Each number is 200 + 20 x the weight over its row's rms, rounded and kept within 0 to 999. Layers, rows and columns count from 0. The size before them is the row's rms in percent of the matrix's.

# layer 5 MLP down (transposed), 512x96, rms 0.0223, rows 129-140, columns 0-95
102,176,193,193,234,201,183,183,223,225,231,199,178,180,183,225,209,197,173,199,181,177,173,182,247,195,225,179,251,180,182,208,206,188,193,177,201,205,186,208,189,198,170,190,206,187,215,210,173,175,208,201,238,190,247,207,176,163,192,179,213,182,225,175,189,204,209,212,199,210,188,234,233,192,215,208,212,237,199,188,187,179,173,205,198,181,183,206,180,157,217,210,212,206,226,212,191
111,179,219,175,184,207,220,205,204,155,197,180,192,201,191,177,199,171,171,217,213,239,218,202,198,177,205,174,172,179,171,213,224,168,204,191,225,220,187,207,193,218,219,224,203,200,180,176,221,179,199,163,201,196,215,188,223,181,194,209,162,214,230,179,173,204,214,195,209,230,215,221,168,208,213,197,233,218,198,158,168,165,196,234,217,187,202,172,204,200,179,179,212,173,189,199,204
090,213,176,225,183,214,215,197,199,210,180,187,219,228,212,195,181,181,190,216,150,185,210,193,145,211,200,232,221,183,197,179,192,213,173,203,206,243,212,223,227,194,213,228,220,211,176,200,192,183,165,182,239,179,202,221,214,174,216,206,232,177,219,218,202,199,214,183,214,189,233,237,188,170,174,183,187,186,190,178,196,167,180,217,196,207,201,172,223,179,213,199,204,187,188,212,182
110,182,239,211,194,202,214,192,192,216,225,149,196,199,193,211,225,195,188,233,186,196,225,197,181,223,200,187,213,215,165,204,188,199,216,151,198,246,208,209,212,193,218,190,183,210,195,208,169,209,203,222,225,181,176,215,202,210,211,206,174,208,161,171,210,191,186,175,240,191,247,209,202,190,195,212,205,214,199,152,203,174,174,228,185,192,227,168,234,208,186,193,212,190,210,215,183
099,204,222,228,200,208,172,203,198,201,189,198,195,235,240,209,182,190,216,207,197,185,176,170,215,201,212,229,151,223,188,212,173,193,192,184,198,157,187,220,211,203,199,145,202,183,197,226,157,207,204,191,218,221,231,203,191,197,219,214,232,168,204,200,220,176,211,210,204,205,217,189,147,183,199,201,200,204,211,154,220,195,216,177,205,236,224,215,194,193,188,201,191,217,183,188,227
097,226,193,186,184,215,197,177,221,199,224,182,205,220,214,224,207,198,197,216,220,182,173,186,181,231,212,210,186,189,252,219,190,198,200,216,198,206,209,154,166,240,222,168,189,186,219,159,214,181,218,191,200,175,181,225,202,206,203,187,184,180,201,254,182,183,182,223,194,215,170,216,212,194,182,211,180,206,227,165,218,223,222,211,181,221,191,175,211,187,200,185,177,168,211,223,201
103,196,176,194,201,185,200,193,203,218,220,192,173,210,221,172,225,220,178,202,220,199,191,224,198,173,178,188,198,228,193,231,204,216,195,195,170,214,175,210,202,198,196,137,183,219,221,184,209,163,176,203,210,224,164,177,200,195,215,175,201,217,220,191,186,181,178,207,158,188,195,230,181,214,204,152,192,237,176,211,207,195,243,212,217,204,201,198,212,202,195,186,214,218,213,254,198
103,212,172,192,218,193,198,173,200,193,173,201,205,211,221,231,189,177,200,260,185,190,192,202,210,225,221,189,218,201,201,229,167,180,221,231,253,217,198,216,192,199,179,173,170,159,225,197,223,214,201,208,201,213,175,218,170,198,206,210,220,199,212,198,135,210,224,194,183,194,224,202,224,238,192,179,218,215,200,213,191,204,217,201,183,191,194,214,172,218,219,213,198,216,199,172,195
095,206,157,203,180,210,181,214,197,243,185,204,184,192,228,189,177,206,187,196,198,192,215,155,205,230,188,179,167,228,227,201,189,202,216,197,194,157,179,212,179,191,204,216,201,186,209,200,213,243,184,184,153,185,203,175,214,212,217,231,202,201,219,200,203,205,216,220,170,187,224,184,183,204,153,178,208,200,201,209,257,201,202,168,190,227,196,189,192,222,186,214,216,168,196,214,211
106,206,181,146,190,207,199,208,148,214,188,200,235,208,175,220,230,201,192,199,215,239,178,208,188,195,184,189,207,190,213,198,159,224,223,188,224,243,201,168,188,196,195,211,184,186,184,203,192,218,200,166,217,207,216,212,191,216,210,224,188,200,213,191,207,199,190,194,216,215,201,211,215,210,171,205,162,238,175,203,208,257,235,187,218,217,223,232,182,196,193,212,182,211,185,176,211
093,196,203,204,219,163,208,201,191,183,202,204,129,172,184,191,192,187,188,193,234,220,178,205,198,184,188,207,168,158,191,196,203,232,202,183,220,204,181,188,194,219,184,207,177,194,181,208,210,171,197,209,170,205,182,205,186,197,183,192,205,186,179,163,205,232,175,206,193,166,189,208,224,211,214,189,209,213,181,182,215,161,228,238,191,209,226,197,164,190,226,185,154,202,217,198,168
101,189,238,227,164,197,174,198,199,169,175,194,169,221,208,185,185,212,183,228,163,176,215,219,202,199,203,186,194,208,194,223,211,186,248,199,198,283,197,189,212,205,202,226,197,201,200,197,177,203,213,197,198,206,212,197,200,226,234,225,195,195,158,202,183,210,184,186,209,169,196,194,204,201,185,200,242,184,200,183,211,227,153,217,203,232,180,213,196,215,193,192,204,193,213,216,207
# layer 5 MLP gate, 512x96, rms 0.136, rows 130-140, columns 0-95
110,175,163,197,191,181,229,180,169,170,221,211,203,187,197,179,195,201,171,197,195,195,224,202,208,176,240,221,203,173,180,230,221,193,179,182,202,185,185,200,180,238,177,182,220,186,207,197,207,200,218,189,183,218,181,164,204,197,204,199,154,226,201,187,175,191,210,196,229,185,204,238,170,218,210,193,198,204,209,151,198,211,196,223,193,231,203,173,180,181,210,207,230,183,180,167,237
091,174,217,210,189,203,184,222,196,192,211,180,209,194,172,221,177,192,210,184,207,171,181,219,215,231,194,181,223,234,213,191,205,184,199,157,198,213,222,208,234,176,184,206,201,210,220,216,196,191,168,167,238,190,207,223,191,186,199,204,182,224,194,167,208,169,165,187,205,196,184,193,189,200,166,223,207,198,190,226,203,195,188,251,211,156,151,160,215,209,182,200,193,198,202,164,196
104,193,200,187,221,209,194,178,203,217,222,215,201,184,213,183,192,188,189,199,179,165,203,217,210,202,243,223,202,192,223,173,210,210,206,212,225,192,167,177,154,217,224,172,223,211,184,211,207,204,201,193,205,203,186,176,244,174,198,176,207,214,159,221,195,182,203,212,209,208,212,250,220,186,223,205,186,223,211,186,222,172,245,198,182,265,212,188,211,171,210,197,205,219,218,209,197
096,128,213,226,196,195,227,192,205,176,234,207,216,151,197,207,219,194,185,201,189,188,225,186,172,231,230,169,212,199,180,191,187,208,184,203,208,180,196,212,197,195,221,210,184,196,187,197,225,209,203,196,177,173,167,192,213,220,216,182,180,232,186,210,195,201,197,190,189,209,213,191,177,218,195,168,245,208,186,220,219,158,192,170,190,206,175,201,166,198,204,183,208,205,213,221,155
098,197,207,220,232,190,217,200,215,200,207,217,168,195,200,210,204,223,206,188,187,213,195,200,202,157,188,221,240,194,176,175,219,223,205,178,235,241,172,228,232,165,206,203,204,210,165,194,200,199,174,246,224,214,210,200,198,218,198,221,198,183,186,191,165,185,216,202,208,187,241,190,206,187,194,195,231,219,200,245,187,180,226,212,223,242,194,215,210,234,203,181,203,215,202,197,225
105,194,193,193,190,182,191,195,228,214,193,210,151,191,199,211,232,212,184,182,227,192,222,209,190,225,231,218,151,193,180,203,222,168,181,197,189,190,200,193,211,211,164,191,214,168,216,209,186,211,221,242,211,187,172,227,179,187,225,189,172,194,172,227,186,175,168,203,224,194,176,241,188,182,187,204,206,191,198,211,209,209,185,183,234,201,215,172,240,213,203,202,224,173,197,233,205
103,166,232,233,204,180,197,196,196,219,250,174,178,230,173,180,213,219,219,190,200,185,208,176,216,194,196,181,180,194,212,219,203,205,175,193,195,175,207,198,208,202,177,199,229,244,201,211,214,221,222,168,180,206,204,182,213,162,186,221,174,157,186,192,240,173,211,188,188,227,173,215,190,197,259,217,212,198,219,184,196,198,192,198,204,247,210,219,201,203,195,196,203,182,200,198,191
101,215,211,146,167,215,202,204,202,184,213,192,202,169,218,227,193,226,211,193,192,221,214,192,188,172,186,173,212,251,209,181,172,229,215,196,187,222,184,217,177,207,194,195,245,246,176,195,194,203,194,178,180,209,192,181,197,212,193,215,175,187,219,184,219,204,214,198,209,176,192,187,206,180,206,237,201,178,236,222,201,157,228,158,207,199,178,186,202,238,208,217,216,198,199,205,184
107,192,186,192,196,187,196,190,134,175,151,206,205,199,208,205,203,189,190,219,185,196,189,185,181,195,201,223,184,174,223,182,198,206,168,168,219,231,212,160,179,179,192,184,219,178,195,210,229,195,226,173,186,195,215,227,199,185,189,219,198,195,208,180,222,178,184,202,226,205,191,197,211,209,194,218,203,217,155,179,184,234,214,224,209,202,228,219,221,226,167,220,182,232,166,180,210
110,190,174,220,177,231,196,177,181,170,195,180,170,204,202,203,227,184,199,191,193,199,172,158,206,184,218,185,189,192,182,208,187,178,194,173,220,229,203,231,158,174,214,202,182,195,201,210,202,184,196,188,225,176,179,191,179,222,162,210,208,189,201,186,198,177,223,207,173,198,209,221,189,169,163,199,201,217,197,217,194,230,218,221,196,215,165,211,248,213,199,178,179,225,207,229,247
102,165,197,193,201,220,166,205,223,207,200,166,216,198,212,215,209,220,192,220,229,209,174,216,231,220,218,173,198,225,203,189,204,211,163,194,191,168,246,202,203,226,178,172,177,202,195,194,242,204,197,204,196,173,192,167,212,184,156,199,202,209,229,241,216,213,229,200,195,232,221,188,168,202,202,216,191,210,205,198,185,207,167,212,153,209,178,194,216,198,222,195,198,229,191,173,213
# layer 5 MLP up, 512x96, rms 0.129, rows 130-140, columns 0-95
113,192,230,216,208,207,198,225,197,212,202,206,230,203,202,228,195,205,222,193,230,206,189,182,164,229,203,175,239,187,196,180,168,194,209,223,191,170,197,220,224,174,172,191,170,206,220,170,180,205,213,211,197,221,225,212,191,216,208,189,209,202,188,219,241,224,192,212,215,204,187,224,203,207,224,220,186,217,176,212,234,211,226,180,198,240,240,217,163,187,235,200,216,209,247,180,201
086,213,161,229,172,230,239,196,205,189,174,188,213,188,220,191,208,219,190,171,183,214,210,189,226,207,204,214,222,192,184,181,212,207,178,202,198,215,211,182,203,179,178,216,219,176,190,195,243,208,247,205,176,189,214,231,187,204,215,167,223,197,194,207,216,233,199,240,197,219,176,185,209,145,200,209,163,191,165,184,225,197,179,200,185,231,195,191,174,218,215,197,182,207,175,199,203
109,215,200,159,222,186,170,186,220,212,215,222,218,176,180,191,197,226,180,199,224,218,172,198,196,244,199,211,205,184,230,181,194,213,178,219,164,187,230,212,219,227,188,202,231,215,206,200,182,248,175,185,208,219,212,167,218,185,195,221,209,235,189,226,192,164,206,190,182,194,182,202,166,234,218,215,208,242,201,226,207,198,219,200,201,191,213,196,190,186,195,216,190,193,222,240,217
105,194,206,204,208,145,230,204,191,185,221,196,225,166,227,197,172,184,182,230,196,183,209,209,205,210,200,197,179,181,169,208,202,196,196,190,185,148,199,233,198,175,151,204,195,199,207,172,172,236,195,176,188,174,189,200,212,196,220,188,171,218,210,215,203,198,173,200,219,219,196,190,221,175,230,207,234,208,185,186,210,159,195,190,192,192,231,212,164,202,203,198,202,239,214,228,217
090,210,219,233,247,206,193,197,215,217,184,205,224,208,228,200,210,202,179,219,184,162,211,214,208,182,208,203,205,182,182,188,180,205,196,200,213,175,222,209,227,219,211,208,185,236,194,195,204,260,190,212,214,240,220,170,177,169,200,219,183,219,204,168,208,200,220,227,213,182,193,211,192,193,196,226,204,212,191,213,143,192,188,177,155,188,192,170,223,205,191,192,201,186,211,234,175
106,173,202,204,218,184,209,183,194,224,212,224,194,219,174,207,174,194,222,168,201,177,224,188,223,215,200,210,182,173,201,181,192,208,174,195,205,166,176,183,242,201,208,248,183,210,194,195,217,238,173,214,213,220,233,205,190,200,199,183,204,197,191,205,228,206,211,212,222,201,200,190,257,240,219,226,230,205,197,193,216,205,211,222,216,186,215,174,210,212,251,188,200,213,230,202,238
099,189,211,190,173,192,190,199,198,248,202,215,160,177,213,206,206,203,216,142,195,199,221,204,192,201,197,208,190,215,175,194,166,188,161,183,195,197,213,175,219,218,203,189,215,229,189,164,178,203,208,209,196,172,190,214,234,158,188,199,189,211,212,185,237,196,175,245,216,209,170,209,228,194,210,185,193,176,190,211,206,206,185,186,208,160,250,215,200,198,185,196,210,187,192,233,177
102,183,211,192,204,178,208,209,193,192,213,219,199,190,235,215,204,188,178,208,200,233,200,230,217,163,190,177,196,192,212,205,177,205,224,158,160,183,192,192,175,208,197,164,241,215,192,206,178,166,230,184,181,177,192,216,225,229,245,244,199,182,180,200,171,202,194,176,184,186,185,228,178,232,191,197,211,188,232,185,191,172,211,200,214,230,191,201,170,194,234,187,199,194,195,197,217
104,211,181,215,199,205,235,201,240,199,222,208,203,246,184,181,204,194,212,187,225,217,211,205,165,206,219,193,214,214,179,233,245,183,221,205,188,176,203,188,185,192,233,203,209,211,197,185,194,188,218,205,204,211,179,209,204,224,200,194,223,198,193,192,195,197,189,186,194,178,201,151,220,212,187,171,221,205,224,188,188,186,182,244,237,185,166,215,263,214,226,180,213,180,183,185,226
093,219,238,171,211,182,194,178,204,179,213,212,231,194,199,187,209,191,199,192,191,205,231,209,204,179,215,172,191,208,216,202,224,261,186,194,204,192,217,180,184,212,189,159,195,219,186,212,224,214,207,209,212,181,229,205,202,222,234,166,205,190,181,219,201,180,220,254,222,184,185,218,217,152,187,183,196,188,199,180,180,230,208,189,202,185,200,226,243,218,231,210,220,186,206,179,191
096,211,150,212,184,208,179,210,189,181,227,214,231,206,188,205,189,173,195,211,175,223,175,187,198,209,202,203,206,193,201,196,206,208,183,210,209,204,233,196,185,211,208,190,203,193,195,178,214,174,213,205,176,215,194,169,227,168,143,162,218,220,231,211,196,170,237,212,173,234,165,196,194,217,216,240,162,194,232,196,157,198,222,188,212,191,202,197,207,192,206,195,170,193,191,194,227